config = dict(
    n_layer=10,
    d_model=512,
    n_head=4,
    n_kv_head=4,
    head_dim=64,
    d_mlp=1024,
    vocab_size=8192,
    activation='gelu',
    norm='layernorm',
    norm_place='pre',
    norm_eps=1e-05,
    positions='learned',
    qk_norm=False,
    attn_scale=0.125,
    bias='none',
    tie_embeddings=True,
    parallel_block=True,
    init='uniform',
    init_std_qkv=0.0181,
    init_std_o=0.0,
    init_std_up=0.0181,
    init_std_down=0.0,
    optimizer='adamw',
    lr=0.000577,
    beta1=0.95,
    beta2=0.95,
    weight_decay=0.41,
    lr_head=0.00313,
    warmup_steps=294,
    schedule='wsd',
    decay_fraction=0.648,
    decay_shape='sqrt',
    final_lr_fraction=0.0,
    batch_tokens=65536,
    seq_len=512,
    doc_mask=True,
    train_tokens=502700000,
    steps=7671,
    dataset='wikipedia_en',
)
Each number is 128 + 24 x the weight over its row's rms, rounded and kept within 0 to 255. Layers, rows and columns count from 0. Numbers have three digits each. The size before them is the row's rms in percent of the matrix's.

# up: layer 4 MLP up, 1024x512, rms 0.0276, rows 738-790, columns 384-511
# down: layer 4 MLP down (transposed), 1024x512, rms 0.0218, rows 738-789, columns 384-511
up738 106:119147116134104114155119098152138125155146069197109154143120119125078108113174153134133116142102138122059148141138144142169084088113114137135135118125115146098092123128166108123044170142131101086109137165121095160102107101110121135140107129133177119138133161140164114113121152102137164081127147117163159116138140149111101144136150134158143106144121111140130183126151150100125105144123
down738 093:098147117183158125146132118134131149159117109136123153129122153136178112117126108145082104131097132168122132117117127147083105150158076122103161087124112097138142127135109100132124146126140136112124154127148123140134113099162146137106155134142120102126116127124094138109089122130130094145110120118132126139116120166145193104118121137134114144140168154074130155145150115090116168140110
up739 091:155130108154130166112123157125141104150106138110127131152140143137137115119142149127109160150127146166075144144127113126127159092135144089081162144120149155164140127100173127144126117126143152121126094078080157146127109142120143112131137100120088146138139157125115088122152122135109148116115116096134095127141139088108111123164106135160123107105124098112124109096149105133105159085105
down739 100:090107161100109161153114094124135149146133146175108142149095107108141136118096110096102108132122138107123076118148108125118128120106093140163149103163126113107129147109091116122160104117120087163143129126137147106150147137145140117125137153121152107091154123156119144130122138125145125145138095107091168131125182159134139181126099105133131131115151165120110168120151129119118132137146
up740 097:125094125156136152131058099138122144130118119105122132115133094104131170108164097136121129155120147140107123152111114130122099155106136133105097132161136118124099151170123176130134134161077121148133130125122133169140134160138148111129124158142149153118116139116151170118132202110132143119074146134139144086132129164153145121115115120129140134103162105149110116115158110158134103145152
down740 095:135173129134125116091116112122149095119110134103108124133139163127147142157086138139117117139133133130159127125113180125094167144139168111134144108117130155118138101133124098130058151101121152132133115122129111133136151125150137139123176154122122110125118120140114119131114168122125118137154095110104096103112147153127114113087141087084100075152143162148128142110128124100122102175081
up741 103:099125146140131151151116144141140094136162197147091096151181118101123115108136133126147125150141098134135219146124131168138109141144101091138126089135093147121096100103120154159135151148139112123142137140114098123130157086123063135139130128121098123144133123141129171131138136126085114094136113121121162147079147129104093112144091127153130118168157130172065123160136175098089106125141
down741 104:103138132159101114098131147132117083124135109115112172091111087155147139096140149125132090129104121109064111147138097102158149072130149139072142158116196132117128162160167133145125129131158094085124098101126123099173150116132107110132134126089123100147158080094127099119147143116127152145214134098096143072141132103138110180104138200106125124134121106144158094121135124124140099138132
up742 097:125152113146149118168106180125138153157095114149114158124111166075103157154175156157149134163131091146096104115113115154089175158150155141120095117134173114091147117073110114178109169148161127137139130178140179137131128136147166115136101118130116151164139112161142144139106099121120122113150115096132123153115129091161131161123126136137133102091136107150123148129170105118121090100153
down742 098:090123161084144116156141110105130134121125113154179117157160090145114112144108117104111120156111106093125135136100085137129090078107125132170127157094112104132091120178134137154112105135127115119096150139127134107135115128114134162130114140084127133144148124079108167159106114128116151081127153124110113100128117130108158131151156149111092118173143146149127119118153146102102147112131
up743 107:091118086121135142150134122138139078135130176155150137124110107134072130158176117109147140148163151092102110159140138130103093106148136109131125136140115105132101137136108159113090115135159110102109128126139131125110136103131076136130104137138135146122093102133104115135137149140170133115118152117151131111135181119135104138117128134123166112147123156144068142160144158113122156136123
down743 103:132139163198144091128125090132136111145087129128126118101132129111137132106145125123165138106161140120144175168151146140144131102178141152116152157140119143167154119132147121138129143174117097113131122136084120134092104151080139138146137127124114128134113138140132123137106122150123194117122158186128103119097098138143140113168121137172063135098126123126159146162142119153104128131130
up744 099:101129102131135128114153176069169146114143127071109143151107099084098098145094149156124100133139071145089121155158121119124136131130112109135182123130159136155123191121090084104077148108138159140133099144106164161121135133139130130111124149090115105168136185124089156107112127156130161139154145144153131129129077121166121126152117083166189113158144101130119166101136138171129133095115
down744 099:136119159132100147113097118159145136148113116167162148152118115152153149106091112144097128147097161114105093151153098125143161142101114115135110149118132115135114138139142131165151081135111130151134128063123106163142167118134160178105136135136164166126144117079145120149156144087118116129139135152139155095118074102109171116101128109174124117122120157145119131119114113111086154165154
up745 102:103123128193133106148126124115089110155119144127118153156097112098104189158140167141123114154135084120084133148134143092115092136077167153117147137132130078121133155113151153142099154098118124144142114092109089120133099135118133119119129087167144145147137140118145114171096132159088116165143107101146144101083089142156136139124111162088140115148165094151103146137147134124128113119119
down745 096:092149136097164129153151097137099163110121098172188181174132079131126096123133136098108095113129134131140109117127139145137148103122113116146104142122148130180106118105110165108171102165136141107134097108110176126132167143117091089124123146120144085138145138145098152124143140126109093138158141098126117142121106138108221088133131123113121117095169134115107143157103119076115098164145
up746 099:122167126136158117131191121143136109121053148107143081134112097150150139169137147142140125156116115115132084107171132145109127109110128115110085121127164088128122129135163100117123134102133131084160106115111122096104137084134104125110105107123153149129122142125119163137127143116160142120128126107114156151151113119138128080097124108068108134152108124130092118096153175180157155144165
down746 107:141130142077114148102126111074109129150097155134111138147103157117171126087142117101150139139142125108111142145116131134114133156126135125113141138110103136157171134153109114138134128168108121106099137131156126141119117173168147101102132099099142123133167144080111101117141123156119091137128118169093112134097142149148116143144129109083098112107146167135126110111139121128093129103173
up747 108:146123113131147121138147152096155119145089104076170131155107104128171121115162143140133135139148157112139111137125121103133130071139152167078138145109165124127143167098146167164102103129124114137157098157111129185133145121099159163111100130088114105162113119142128107096090113133128117135116126123116097116180107121141119130149181117139137110122119108126095170115157120154139111133148
down747 112:114158191135131130132077116141114113155117126114100134118141131158113121171119186140127105134143104139118136162115119121117138128069129163146108133195117122098131135113124112111124118144110151119170127142129106102105121114141093103118140150134145086113136121108121116125144125136110106144144144138152128143105129132096151160131111168097133142141209159124172148137100117075078137137150
up748 105:149166109131124103082166123171144127174150103141086141141124120088145157089150123119128121103142184093114137129151118133108151129108122145118138108145175121141141076122118109058078094153110114148115108139131112118146136156129127135116145130083160105156139158145159150132131110136133142128108180099143124078158098130154121135131167139156157129131157129109098138099192144178117151149154
down748 110:119104137104130121138132135133167068029121173089127163132135121110097097102127157131123146132104104120129156149156179145090106146132144119108116126155115139124117096119152149181142114111149161089143108142119113137094119166155136116146142134165165104125111117158150163058110111106072137129190109121108122146145133140130094153149167113096118124183156111121105124107079122135128142162113
up749 087:081099116135132117130172087158120144078108112112150095127116128118146158109140147136124088114138125112144157142097098182150118143117113115134167115160128101086107146141124173113122132150150092121136134141119097087146128145122105129138103162115158187141104159133132133128109111119141106147143121106093152165114154130175123151139119123102171119141105132142112121097124104143099108097145
down749 089:094163141169111110087088126117110126139111169087108135130159106139098094143133144176099117191124126148126118126130111112095102143121149126123113122105165136152148113129131153097128128106173134099141090151182165123171132101127140137126139128137142096111147113141124132128120130160122136100166147138139111159135115093123121133121121133108116092134168104093130106134144135197156136101133
up750 102:131148097061183107090103104125159128166152112145153154117079110105131113126157139182115085109155154131141121144127141120113112123151155133112138139120137122107156176154127160149137083105148121120101143106150191106133155090130157108091129100098109133128141132123117095117126153172094138131117163101149091116117097114149117146101135095133114113151188161108080116162144118121146153133125
down750 102:137155137150128140174142159153124134155151129144158111129107191103158140149130146140100142113129094150147128132136164134155129166143154104123090112089147138136096122108136116131126182164133162086120129180166141147106114114119144165134152136174145108124130091128133118174100094093060156167133141176179142116114147138109167092123132114087137108094110112108140136098129145110157138167146
up751 093:144134128132131092159124106131142123157144155107164126129102101118141179128159122115123121096122128136080144102102102113137165094113101132111131126115145144136115109124088132100126121071149165153105098100140159146132147121106119144105127138118131164133138123105116160113185116115136153130166149127175130114143137121161140109120129182151091116173141114116106176172131141149120126104160
down751 094:124136132148147127122155176159167127128118154123113133112146087127142104110102103128189116110123131135145087139118163095146102165174115133106141109111141089101110123132172108110113169120129122101131095105108117115130115171143163117136135125131112090150147128158117118132117116124139129115124095074161045167060130140073153129129157141117151155109140107111135102181102129130103179153120
up752 109:112162098160179143129140112145092128138143152153138148150123102087145129107157124130136164106149092133094160129152112136117147106144132152114164095114154119087145145154136077140012155117105095180115119099111125115084092128086128147099186131110156118182152151139133146151164135150126167137122156141136182133151128132121133135120149145122138129121106105109132118116154164117147122123144
down752 117:137158127102105149093102149150119116137202070137124151134142149111040116137175151099119108152127140103110112134119115125164105088164148146118119130087123097077086146138100141114144134085147177092128131115091120138122157118089136123143110144169130146130119096117113138123152086157093083138136145122147138150164149129129077133117123123094163116152105111157118130170125162126150127143154
up753 113:184105124096144120164132140131136122137124162131160170118132120112107106119120151187095124079128097112115131107106090096074113139089124078109115109147167106113135145084153127149135161122127125126107171109141152131130090120128097106118146123126118158166116159133086107101194136133107132114094120101127125080116106126114129173134117159134147127193131162112077149072125160132125167112124
down753 100:121113090125153123116087099146153138138132144084142113096163164131122106141109101151143098127096134107146135067131146154110133111124114128159154092166146166142114097072151143125125193112160120143116173138119126141113112114113127137124156136170147108132150146160102077108146152151116132157106169131096124126092106107172127090075101138130114128119122128142102137140090130125134123143117
up754 099:111126169204162127120129124104139150175148172154130173109157085051087178135133152097136135124108100118074146099124139120142099176115134080076131155134075121148145110095141145128131131153130084104126156159113103104075119126162104143142110134122156105128148148132120132117139145135096127134143154123147122109131096131132115130123160141158126132149143139166129099126133128160128127163156
down754 100:146138122156147161128157140118152156117141106094161138161125135161090115137129088194114154121154151116170114094128110157113104105103118141115141112121147128112150104091132111119163115164137118131121167108086134136175097086145096148099131107102095136145142178121150090125114147106117122130146150151117116170114157151117166097122137115148136085135144112105135143157122122114055143111139
up755 085:152113147135103146155081127123116097113111103142172121140143127082156146116143120135113092114143097134131111150165119137132141142123116110141131133122126128096136154176135154108129177089150145088125079101100126121129148108143156156104171119082149180100138159125126099134170102111135142100165186142124116143157119158113106153122152094111196112149136133126144145119096152110115149140125
down755 087:165141154124124114133143118122123142119149107138117111133152121109115123160111135144110149124145134111138128206132154142133102136191144118081109134118133119117092125122123104141113117176129095129121076165151097170118122088136133146156118112136120127149100100192134168161128102092141136138105097127114136141117075108104076095116107161126105145119134150128137134116146157159063099143080
up756 099:148146141167154058148133128123121121139059109109123110150122091129133094158126146154136172090099129161154133140174127128096161132154110130128133122130097149088143134128108144122135150090147125114111127118158154117097153092137181153125146099160157083129150123131115117146161084096154111107128116092164167118065130132133133152144111118098118129082158154109136152097109138132094147141129
down756 104:156157124117104158072126106068108145084144111102140121145124117104096130125163117128103140133152158091147065120145125071140122131135141161132098093081085106130105163126142155167109127166115141140136127122118121133134107147113110161113120121126125175121120136131134121132112158139100116138148163089160124121132114135114118108136139104095111118159106160115149121088143136094186094151171
up757 114:164100140108144107103148145114097164159137105125132104129126124125124118127144126152152098118137124120117147135142138105091159129133124107111121203109133130126136099113106143113086124125140119070114136142137130149151190107125148110135149136082125081149160150132146155080155157121127106111115077118128102147150128156161131102119144144144131135196130098174128148159130156114112149073096
down757 101:108096150154125124133105148123125161076148128162123104104107120132100108137103117103123154124126105113140175117121143155149139097095101093178147133109137139114120115105111135111163140103116123156087122121111124141118132092090109136138143146134169142148139115153127140084104129097134144106102126116109114141128136171144192125146126101154130125171132124091141115145129138127148106136120
up758 094:127106100151164132137093153105100137106080175121134132105152067100172121117108104131136129139157153153131126082154157167086150125114097114073150142121133078127175128161136154124100107110105115117133096080147108128138157127122192127115147130114158176126183123111100117113158168131170151127138102122152167113113171154143106155090133134123132094109141160176157128115136111098126110118127
down758 094:103128121145077141132151113139119096145133142096131102151112170115136131163159128158145125102133158115117121119107149153127121126083159122123082163130060146163114162099089175104127139111118109127138135119099140126078116108153094098130109150103098162149140100176144153160159150126149148157147157142118096116127150132132162133139106174131111149106131114112102117099115110152127126112123
up759 102:174170110077135126111111110103096173145166121163127157154141172120083131132106140179106118130137146103113114094100088172102135160115169142100137154106144138098121152110095134128037108109115159100185095147106106168111137177142128121147084101131159156170140160143165110109128126112120114144114140112130177106075094131093100145120050134114104143129151165159134135111115162135130164112144
down759 103:153138152169076108137165121113125108161089125140113166140127099104126131143145104102133121143129099093121136155170152118073092101129093115121138147141095121167144129121120143151116154133141107148161110109131177102149124149127111099120141082112097123123118127113080128107128127092098176072067149091066136112151151136133148153115166103148111092107168110181107144133111107104138144131121
up760 101:129152091146123143128114126119108112126133171100151126166128113124133107133122162116140116109141115141176144142122165118129162153093135099097119135126102095178207126137093122129113119144159108126130135128114164165161133142144104100110103119127114126142098147149137129143168095103170140100125128116101162146129138122137119158139133146181138125146127178130084094164132099115089138089121
down760 101:145161138110146090148139138152140150141139100141116126110109171131116103161111093158138116112157120122102136104121133139160143113070144135104176144165103163102115134092151128097116123132105151127106125117156136106104093142104144156136113132145115129134065105143087153160107114138134129101157108165155107145099103152119118146141131101141049120132155083109163151105089148119167155149111
up761 088:162142170141090080168091132113082169125132132094124113148098104168113150112173130130112063100116141149107150071173093167101139146135112139119129198157146147128121076139114128101134108175109111115111154087113101114111125149077111127150145114123185142123117116122111139119116166089138121101140144130134150155124119124172154086102116131106117113116161130132110130093124154157097133125137
down761 097:128109105110141110115158126131173068112107108169139196114156147072154132111093136115167147145169140148119109155117134072180133122132133122123107102139123136144142122116170124152157116050118136132134112133120147104102130138134127154140123122140086140154117153119165093117136125132154116128135143135144108096132186116074075101135142149115108119142114142122141124115120107111150142124162
up762 092:136152121152154109108151157139110141156143150107120121130167126100108149133106104179104168095123109125124116107161140119136135130165128121132136161109087127147107128108119119122112076110170103112141170131136077088147112110148109108113141156099126124136126180146127150118144115156124110088127113152151149123120097119120078137104113103126068139094154123103175119116134166161120111109146
down762 095:189102107089101166124110123144155097115174129122140119094131185148133163097133139101137128170099123151142143127128113086121146127138153120144130136166111107136158150109089118126156124069150162103130155066147132133122115134138136126100163128152116152119128085100103104124125105122136138120113163096124114092132151152164151090134109180138121101152126102126131136101142165078136151107125
up763 106:158131159122167094135154078116131175157164100171148153144135112120146152130146123138123111144118111147142143146118124149105154156170100119128165147141155086102131184141148138137159175086136149110128145125147117070082127114135130147108111108065160112140122103137105119072142134096120134144139140125118107098083119146151117203134090116148098113130106129151150153093156148141130137129139
down763 109:134134131099098132104148085101104170102133144086100113162140158147170130117137144153104146137136134144126128115160104112084089114112116155110142127106129078166115128126142117103145134097110138119136132123174134126148105140124168134106112147127131161126105150168137146103085137139088152124084146139119146120130142113166074113138119126129150142098055074148086146172184093145119170114150
up764 104:139170092168135155145154143140111128115099110101139124118134130077146138145142142137097119110133129132109143096140134070143171149141156165120182148124138109140127139087180114141122158129192111162149144090116155106140109131138146079138152091108126102101181127131089078112126121171088151139072152120096118104147115103162121094150145164118143119091132106121109103103156117144138128141104
down764 107:080168127106128087139110106106121119078146122191135156121109154117139117120198063118140148159095141129128107063122130118114110082139118154079101123077144128098089145174113155066074157095117138143085127118148145173143146109105052112159139144125124180111126122143137122116086140172108139172133136133135134142128117133131093140081138111151098177157108122135094155137145144119108138146107
up765 095:108162098129160107172158138146088149139143107115124107127142165118147133109134154161120093144134125138137128133159118091107128168129166111106123161135120109071089146086134088126094160160150113161140132168113148114144123149111129087108146120089175181095144174142161173118116119118119145152116139126159187102140106137133152121123127093146120128135170119153132069087148109086147099079160
down765 098:159120124108121162137132144081159119135127164152096109149105131144139127162175131127099136133127122116129107152096147103130152118099105111125123145171117165190148127102141156165128134139094113131118107101161143134128119110141123138116098147111114142134178089185099089144143097135128116138147182119123108125119168075109102123158139156127124070103107146154120129123112103129087173138128
up766 098:100127106147134103140105156126133135095060117121127130133115147118147108143144145108142123139118083177150149114162121128111117120145079124143137099103158084158128137135154149169136172083120141119154114104085160128156127118097127127142081096094119193089090111146130141101128154092094090087102181108144135144154129148139119122084111155126122122098157088144123137110162158165124140137122
down766 093:120149167107141087114140090152161129128140137094142120133148115133155149150139155146134145113123135156108186149161143132096105139112135136134097119128090065139164154126126122114095097145138116127108106156137116150091181135175142111119170130171128125139135082144091130151125124108128124141152091103159117131067168162079190134109117151143093101177106143116095120141135132136188143133107
up767 081:111099136156178094110088143125142138106121154095122119134136105112109127127112116127096113109180151169133127099120061126160122096103153070122094148153135108142161140079141099109127148128142129100151135142129143131095126108123114097140106138122140159196125151117164111089137140128126132133123108084126149136091120155127130108109078124134141086137159138107111140181137139132126137118116
down767 099:130145123130100130144140140140104119134108111148128146117124125112145119132103135131255117159104141088112110138122127088128135131131141109142136125156151106097140125135132133135139126153131105122125127096094122121120126129122139135124122132150126113108124129116111122131141127150136146121123113126122139120156136124127113127100140119139092172124122128146149121114114119138119103123129
up768 088:133130129176150088103094139135139152112071150163122088159123122104114138177123124130112114110104164156135114144089112096144117136141116130129121151130077091128147097095136116098139100171143125118204144151117124159126127089135168122112120167119144125154147151122099154091068114134088137112073133150154134092134117137116097107166118135153135139150174140152110108116108139162139118120116
down768 087:154172097100115124129160115120111152144078111113099175090101121169153163143141131145113114114110092116110132100130142135076167131151140142137137141110143146110113082118111115143144142109121144168089107105126152157151134143131142162135131089092132111144108137116114099093162121142123105144143136168094137122122104094189154123097112119031113122097130126093138163117113102119084089121126
up769 114:131150128087132103124158121137140093151158127161164157146091099124176123163134150171110143107140103114125085117125118105166110111116174179093119146118173159102118181132139143108119114133092179112134118162124119132086137123115097108114100134090134110159118144136168130106124141145106128175123172111171112106148121132098133146102125136173086143178112123136138090131156173164162119132156
down769 112:145081139137106135143115188109123114133087149127120141138134097126136095122120135115131114136096153092085156095089150134125168117116101131160144135122131128130091133168152097230123089137167136130150104095155103087134152154136148106118114094106083136106159130105127121118086092100167137156144118145099116102122146145070113145147120111118146102118162140206123150159119115103126093152099
up770 099:133103118131151117137121107101120147183126146109141156121102096114155134065113133169114124110105127155092158107121123119116133120062151168090125160127116146161160101145097169091102106146158122096102163153147178133164142159154128109157145131132124158117091108142130143128135120117142153139140131119160155084156121146129128134092129184134121138158147137118109171174190100135113173066110
down770 081:102115120143114113149123135138141090084088135132133118138116150158098131124156092116161119133159173146155140153131127146164134141143128123104158108140168150079131164089119186101158162166142150134167084095144154139161139161092112137136076136128147114170107128141145124122149112121125121093094078161095138137126112170161156150150124084130129113088126133138100134108086132119071106142190
up771 100:145138113128152102098096142132089136106097106127153143125132113091110100096123131099114178105163111111086128135132091118132124158106139100128095144160150113121112163095118113119117149143145140110144117090126150093150152148149121119139142123162156194151118152128128113084118172135129123155147132104134080129136109095113124136101131126174167118189136107121113123116127141159162142104124
down771 098:081103104103142117187119109134151091118139133108112111097127152149127151159144130107164104130100081162142123127106137118126151157100134117164125164120086134136155123104121180098125205142140107097169161131152111139107140148132131112105151136116152155150144113131157115129124170112105128173143118144119109092096126160166152117115138144120121157114110126098116139132096130085103110158119
up772 099:138133128107175136143107120119125128126110120093128122147120107151087099109151147141134167109128142101100128154135123133108132117183082115107073153120126168115154155132112132107096114131152154112137173140153134132151141150119175137125083102137117147130114136132183164148129098162134105125162147134124120145091156136172132140156149138127160123116128116148125164177113108127138134108150
down772 099:132112133153107154086104120118160125118142148157121084103165171122136159112127110143125117115120135113167123093126119148122088120085148186115155105123108103126136168129122180101147126166154140133123106175125096162126094154088088120125137144104107126104189146119113108164130131171132142105127108165115162106114092139153130097135168109157143118145140142118149140130114130157140116150114
up773 107:137097113141146108112088123117146133163084107154154121124174126118114127144172130135143087134107110154124153128174139123086137123100166178154121142142123172096122127126173134139130155113129118116149142106129121097119163131106139135161168114122090139151115104156087085081113125099123112105107160120078132129112128122162140138152123120144130120186127140169135162133111104119127103119102
down773 102:159144132084112107174097147107146155143129117136132132138118140119156135142120143133124114118120110101108144132136141156119140123122146103115144127121142170144089129134148122153136132148149143132102144147167114130108117130121135151069164097143097144150125111101118130151145145149139175097070097112129111117082138138094134143172145107104115093104147141135127115154182147122089142109132
up774 110:160130141152124096135160125145110111121116140088134139167139109127134136093165144104115161107108141104115129086109129123070125153162130113166128153123134088119098134119145118131095174144089156064145129059123129133104163146121117146113106140116166151153172133156140098106109142111089108100112100109108117109098144149123130170125086108125087127112131106161076139090123140140137119139117
down774 113:070153133133199127128126086153123115126119131169131136117167131131079091114108152109154127145116085179148091124135137149115126124121138132135159099125140098142139101141163151113150107159100130047104135137152111134154138139155069055121139139132114110080118084109122130106129166131114107122139121143149123148133117107139157147104099133173144095141112117155157119114118128103152167108125
up775 109:167116090133153141145120126134091105136138199149135159120128080118135146124160136168135152129162094123130157131113126170154154151166157150143145137149091142125090138123129171164139136102154114140127131196121141120113120129143135121108095158175147137128157160118111087106110155094144093141164113112127157133122116119110091156112103154138143130180146151076107144143081106140113155134129
down775 108:170128121115128127110108113137128133110092104168053136117135145110126148133147103108140134158146147079057177121126128085130129037167106105126096142114116147111123158132166116120122134107126147145132145164134103171135130154133108109130127122177114170128182098126118096129118126144105161133132162155164127132100134137177069139111170117103135144073156112103189129168131147093115123184158
up776 093:138156091136146142130098133109169090078126106143146112126119124116106155158166191150105146159163184116147101131130127200092126118130115160122075102140123096125127152108141154170113072109162102144151156136113137144119105103102115110092146127133136098183128121153124116129134141155107115160097175090069132149110131114140143136114135069111151135125123068108112136117097101081099116173159
down776 093:148130145141148117151142145121130123163112111136080135109158127137158121103100102111103163084130118144102163135114134122105094152118132089137178117117158160130073061122109114150111129128133197130149127161153109121100167137168147142152118114108126155128124136086120131111091130090112119128179115122156157108126119167101103154140168133169094090158142134147126114119176165132147142110143
up777 085:086146076125132125098144141112124107055155144082127106112118099141155126115150089125115137086138106114161169081102128154120148154163139153127173128140128129122130146133139124141124174092146066142080125123108105098140090110143119133091175102075134134121139162117117098115095159146136158116129134110122105104144128148120136160149144080097135133154103120130080142145136137130138156153174
down777 090:113094154121095113124102129150127117132090066128109141077127160147119121103075168139112112135122119099102114136112085103119113118090174102117102105140135134117116131161131178126147119161093161128139144141154127138094136168126143133184136136184095084121105156133149122132165128091114114125110123114118133110125111162128093121117140133151133105130111147085141145123144152134151112106136
up778 111:154134139163140088146092107100117182141130150155132172159089111112120108125177163138112118137134121147093190148141139138112113136072112117128150165129150159165119114090089151136073163147133139100159109127128144139095119137128087081099127104117158129157156135136115136117105131131101151159120107110153188110163122174149148098122140167123154114162153144171162176118147132121152117091129
down778 104:108115138120120141149105106117122136112113134142145148144129142130127148119137140102099106106116117144118160158114127143130117111130108127122153142105149139128145134123106119137135139118127142107129111147133126136120165107127130134105107134129151115139121110145133137136096135108116132156109133124149137137106130167133219128125134117150118133136139141138116143134112131120137136120133
up779 106:164137180152138076095130111122061088141168178106129150124128103104152136138127122161127117130135175123092140114122074106138154094099165139108134162142132141103131125137152121127170122104112085128089130121130127125123136103140103143139143124099134187100164171132128166103147153137125136142128122119085089121120103135161123117119137073126136131130163122101106101142156102127127164132130
down779 111:126112150156113117120116093106157168164122147130129102099103118063127151133152154129118151134100135144132082117158108167127116162146121120106098115124118120160162119174146112137140121157142124138120183120164108075127081161121160156144109122140153082130115147137122107160145097122124084146099136150049137201109120115119164120123130136158155157114097113142128133113164139095122171111111
up780 099:128100090152146119127087120135152166151114124156137144154133142095103103126140139176147154106131103140126154114095111131090135141108156134113125160141161175105136113047116126112116090113089141126127127093117168128150115111178095127102159111097102128151071126144134160110170085102091162162136123099121095145146157148092113136148106129112096119127117100100121131131113124104155200081124
down780 104:116095090113151095100128105116105100098124132134155139120108081069094166123132118132150127150106128125128125145142124107171127130128109136114081145159136119137156106142113131135151123109095117088134162117157178132145116136156131152158091155137129178136166117083140102184139130126121120125118149098107113136162116182140149092162102149117141163166141130119141092165137139150183096132110
up781 095:115125151153115159155146123092111116166146139138112093129081100108155126157190170138114115130099100144056128155141152151143152160103155098122159111148175121144144090120131134103119148120124094120110136119135145105096138100162168128133120161104132126105096152156140189107132156113106144119115153153117124124108098130122075145087089139126155106126137139130127132117147054172136128137141
down781 096:117125115100183146111113135102140122146143124141152181135132153169130112065121115104132131145139145138156085101141114140130160110138133139141104150092117140125129108148131133133139090115101152152114119126155154133114155153122130137118180106165106114106106134147112151132147104157128127170141151103142101163166113110136147103142129101152155130146104116154118159141114134121158118148122
up782 089:145165122137112122110072160137152123121136131112150118155130146112138161127154117129110167133152124129136119154110112108145194131128113127125152131137138144125149085089147150151163126114149093142157119084120153143137110099135110102127142131087120129145143144138098073101138067142128120102132189146092106112112142122142125172139091133170151139111099140138168122132153133090061113140132
down782 086:135124120094123091170135115129148146103145139169085149130117122151127116149107127129127083121121157112136153136132136161089160155120104083142119130093156133174159120099100110140150114101127110122129120136144109103149127141142138105114148152096184147112128098174143097134130191132102120100106137128166123159102066142123140165105138132086109114116151132161135093163135125150106172109119
up783 096:124091140157156181150141113089124074163121124130125168133153117138102113186113143103120114148094129160102145118094132124113132127127132150137162103116119137108149132133133131129145119116135169143146129135109161144105173153159093153096136167087115122130099123123125122089116081098087146127071121116138118097112147148122093126114118124134094118157151140146147111137154143111064073119131
down783 095:153137139123152126146184128131100161137161126085087140109129148128152162148141125103125148147128112110145136069169124170141107176140127142125138119100146106097163135127173102111159113103131148114126167176120114143115107092093096108177141114131153109100131140150126143126088139123146123162132115176189122123142100134116128106167166126145147113112149122108118129113137117157142125138116
up784 098:114147118166136122147131166146128107112107131118089123141129118096089131138115140121112147102126132140138131091154147102125189153131137100150106114109093112135121136130125126075101164117131135119156176115151065139138133104127185148143150088118138109095143167118140138137125118129171146137113114136133152137087119108126116152152169136159124114158142068150128146123117113119099135151108
down784 097:109124152105120125115145136146096142195127151108093131133146094145161076119162103158120150136156126129181128137141141116091140102116133081093105099111107146124153147144132119160140124160155108145110104088136185147129135159118144076155076129102156132146135135154096122135122117129144132148122129122147141149168139145099067130056112133152142152097134128122120142194113154152122101153113
up785 100:196124103127150148135122110156148097184169145170154121110153114110131118085159160125117130083149133116154123096187115176117092169133142123092134144133108087130137123134122106081112127120107080084078138105128125088081141110118115116109107125152167133140121132153104155109175158130133114093144121092128126154161165122126126131110093123159096127132127127167087130090153139104110125135151
down785 108:099176108102190109196102111141069121183133089150117154094153107114116113146121134127116159144132139171117115133113146112130134107115128122161131130152163129078136125140152096172101164103125139138167075136109127119101121167143090100111117116086105115137176126109155079160108150141129150101155118153109139113102126152126171156145164117101133108136146113155173093113125126151111153139122
up786 106:122099108156143137124103113085135136123053128090154139102153119106135136078124071114121138074114151180143117148143122154118133156137117130107097100112115135130182132106138175150138117080142100154143125155113108131126161112155114142134125096087134156125128147121124153123147127123112162144158147132127155150116125155166085184122137162127138123114129192161120147151119126122153138125139
down786 100:103147152186160104072082120152083150140067081140121153145113085112139103128136140126153071130125102102142119096172096118157145152055113140116153120135160116113130130106162126122132160190142109147136092134141165122130159116126092152121136103066115106118114115154131181107131144106104193101111103105133124112138107137154092122108124155127106089136162119091138134131133133165071134127105
up787 094:127115088108131120150152129103114107138129108109116142144138158116091137073122127087123129112153096130132130085172109132086113105161124091087144129117180136123125129163126088121098121132155129105096134076112161103103168133106048088128148084133135138153128119126098158096108171147150145110169087103134131138108130137106130143161116113144173135152120121147109142116103132098141149125108
down787 101:170111133110075122116123117128113129129133146132128140120143119139164119174134145116130171159115120123129149190153140135180093101087079119136103109152117130128149104142154125160069143152132135166139125147185093144117121119154162145066104117142152116111130143103163096117125135105124093138144155137100083117132135109122084168109147140164119114139125156156180088131154119112116131154159
up788 092:144155099160175089131132129131132123103119094099144130108142134130148119174123137150129137084129104183122142076083108106128158160134112157133163157134077135129128160089156153109162148118159173129167139121136122108097080062164148163150139146081131150129117149137119134073153090090105164129139153112133188088141133120098099154091162071142115113113127126111152177190116097106116113131130
down788 089:165082123144110056135082140116127158077122186132157133096116121060135104107128113143094111150111148133191161131120114111157132128099152161149190123120155118078108119099138146128178132115127097171138141116147132136120111168113131119136112158141148192120150155119161125121130170126109150119102114192142134143109130082117104111193102156132111140098101112156089134146140145123098144125117
up789 107:154135092130162121133110105109141087118130111155124113170087117133113120103148187150126149121146111146133056145142146154087176144146113099074123149144144160152152201133108146146131161101140114131127105144121110156149150123123132100151175137128139140101132109141104122105151135154076163128134118131118126163105114171125135143135138114152143122199094156136131084142139109134087136128135
down789 102:151103110141135167117120142094108151130163107153066127142138110095151111151146119125122126174147122089142142128142136171127152097127117178135151102111095128175170100133112119129104120154110105121147092150172110117153119079156109143160140149129162111099145160121121138058106163076144117197147129123156125109152124101114156065111144122096096132119106143114093113123103126140079159121116
up790 095:142089159105133125139130133149140135134114172103126127159165124090103121113156124137149161124135108121094170091159119107119156124125164134150137128111135121099118154120154133094110149178157111140135119158168091149113127143079101125122137138129142152147121134142158101124097096095174106123130112137116146154148124152104138096122117109148132142141142115118109149158130125150150115066103